Weights of a small GPT-style language model, trained from scratch on English Wikipedia: 8 layers, a norm on each head.
Each number is 500 + 25 x the weight over its row's rms, rounded and kept within 0 to 999. Layers, rows and columns count from 0. Numbers have three digits each. The size before them is the row's rms in percent of the matrix's.

# up: layer 3 MLP up, 512x128, rms 0.325, rows 14-24, columns 0-127
# down: layer 3 MLP down (transposed), 512x128, rms 0.0762, rows 14-23, columns 0-127
up14 087:512557515467458481539536470485485494502492505542530505493523520553536454530519472504509525501448512491460521511531470512481478509511500501510469501523473516553478500473511506497465471498511460481483480509512542504501469544482517492489522505480566487532520457481495472472474454495533551465478522480482491499549469504522505485488481518483466490508507514509501523484519486476459499514512
down14 085:529508487477481509514511480467476536508464468478482525509499511458530492512515487502454456510540516511485502501481486499500490515505516514516444514483508513511490502520473487488530473499501513504523466475506476516503548501522506499503402475505534476462538493531505537545504530505498489513444459465503466502464471512525527537511483491510456518499461529445493461518467513495511529479500
up15 098:490525509537506524525467520517509537544510508488559504476498503475510482532475487436480469490497504482497532512492504470478454455482536565497511465507554493495486490510488464521518449491537495456539526504521519479518504517508491512441503492512523470469487479522530476483508488513507490491528514506490517521527491447505528491505483477491512473513484505526436496460471495502538489502470
down15 101:533509522480511488511492444476505495479546529498517532514473475508492440495492558466473533501506507504483532513534486481509505542528491508467504517476466507453496537489482543446489501499485532514479533519471514483499499525499493484496496491480481478458478534492481508476514478496508442506550505508536508477514512500447507509501520489572500522510497524508509548515447530479480484536517
up16 097:481488477532498458488483494490520526512505507509512460499467471494502488493569507494494521439467508479486518493486449513543490550496506541542492525531474497531504480442533511496491506523515452509509501539499517492503491459499486526514531513500514457486507477501508509466525450544493486523507526499486493483529488508495521530507483509470539500473544480508479513456495504534467566457503
down16 098:525510510527511508514519489460497493496469481489500512544470482572510465483467484509504544510526519511451460481472464536496548519498497532507493484503481509514483521507482513510471464507524514480511481498542491489512469477480461519491486497529511522478505509525497522543484495503474478457511479523479498467506449510493479507493501519529522469504513457484507498447503548489551594501494
up17 079:478499478483449520509531518502454489509484489515501496492535476496522458487519512449468503474478567526483520478544501522523474498503466504531513490493465483503517485465525457522539492476499523499520447480507513526475498521515546498486496498461518528493482486535497460528477480511517494513509530496500443495510503492510537497524570464473512474486509489514527570494493510504538519471523
down17 080:488471483464509482527522494421465503465529458514521503522509497545495545484563526498512481514559544532485498514483477490475535462521461457519498476470490529501509501478498457459513455485538510495509500503526511495491457507517481529492480490489510500499495478489500452513469496501469526514511521500498499474564492474517541506462519554486515498519495478509494521512513469502497484493476
up18 107:495520493501541459485530516514519506507511527503474515484466539510517514490592519506470480492480488483466508527491490504485477483506495470512518519489477490488504506499494541507539504550545505509460520494509545477451499458503532527482506501533551497540530515502469519517499494499534560501479549511487515488486515460459500508516528456488541483489493487539488476551495515462525497499502
down18 103:511452492473498522490514500474536526467487496529469489532463532510512540532517478517490521523520491460531518505480466521532504501514516523513488462518517512516468519538490502588483479532522501505469507465472504515519483489488512510544473476507522460486512452486484462556554522498465489533530511510490526471519517513472518494510523484494519446518469476492510454511518510472498492508471
up19 085:501481457486507505535494493500456481469462534502493448527487496541514534500517499528522461522496459509523485489505558521449497514517513537500512468523538455513521498477492517470487511493547494512532552502490478483469502509498491481538481462499526490540520489538468506523509495529507540468460519493486475462475502529492484476455535508502501517508496503510513497508495462485516469451562
down19 086:518469521489502531519534502508511504487472489508503528514513513495510449486467536462462483504511469493479534467508510499541474498530504525497483520500488458520486491498515512495450497487481506506459501466536464503496489501562535523511488543561500480475500510491506522550469468499548513507484519513497471484526492525497494520484519529523499482534512437519484478550485452437499532533478
up20 102:473493480497515487497522489516485551535469493521474478513462498451479510512489487480463505503503492469518505510459527511486467483525489519515542465513516520497456490471505526519512532502459435479532471512479525503488498478457521501542530503507528524521504503542479521504486460486542517509514520508535518522476551505523510462510491454424512506508489485533485503536533462505524530471525
down20 103:491501496444472560493489529490501518486500486466508474487530496497475435521529493555512514494509521470522500503499487522492487450492553530525460498490536480522510477478510517493479503531485485489520503532481475504476482490467522526486558476496518494530531478512542476536517513487480521498460500496551524529528490501480524488521537538518480542475516465496495485507478446503533507513554
up21 106:481538488523501516480516536534493498495474564462475483481452534517505432520500536504509469536503491510476494502492524502527495537511527487491508490472526493512518479489493515469518484527543466488520496490516526489452499506506539462540538518465474501570515488507504532462480478567490497520506503473544503519506528533501512497476507473478490475465508503499462530485487517523502520473458
down21 112:502505474460481498478490480438489497510453509504531518522552482520468480501526477486460471514479493501499495525522486484479540519523485467492500558496503508519503505498516501511517529507485549519461534491494492487492498545531506509491507472509534535545517479505512542485507476549510497468493471518541481524486512512547519496491558492511469508540475545486491454503510553458468474467515
up22 084:533500474514472500483514505494522499488498495496472474488504452477510498485534514502482479513480528495501511490515505497533497519474506466517521467599517488489459465503522521464530475535494491516534509480466527506482513458470463485490472517492478517544486510526449494467528464498463512509535469448488445514465503497479503502522525484516512500432478527527504486504461521492502485496544
down22 095:499479509490442468546511465518475454551537472515525518504495511535470511507455479485533509473523525493510476489513478511463513500487527514420487494570493465522488515520488513450480506502520497478487493527486534477529495507516494508483525501488506460475516486466477500516534528475522490530472498564470532510515513520502491517501468482487544503530523544499486508521511506513490464487469
up23 080:513476443503483515539503501534534486481515538505507498483531496498449524475477483476523466517528512512535519505463502542469489532508499546509515508513475513520488529516555479446484495522494464472477463495507466523450521523510540500510530464507482478487508517522464495527473480478516513492476510530504505497448492494443433472497505535505495484477496510487466495455501482509513531474525
down23 081:468454572483509453515522472483484460458516484466501490525462511470495463500496499507524482539460505521487482503501536487499520516501451491488462539449485540486481473517503447523479511489532502519512503471506504476534470486502521478477533525489476479521474513537461519477519512501477520475511503493496461524558509501483505531505532513451509473507520525533487457494535528492492519498497
up24 102:468504528499486475507511502533516490522503468531518509496546540530553503504559488543498459508514499468467518526450444505511501475488501464494520562461537436505512482512452474513536488505500521517528514471488522524494501493497478515535490506464530507469535475500466511543483491480504485497487508490504508515450508461456491513500505534497504520482529492511473477501478532473514466491526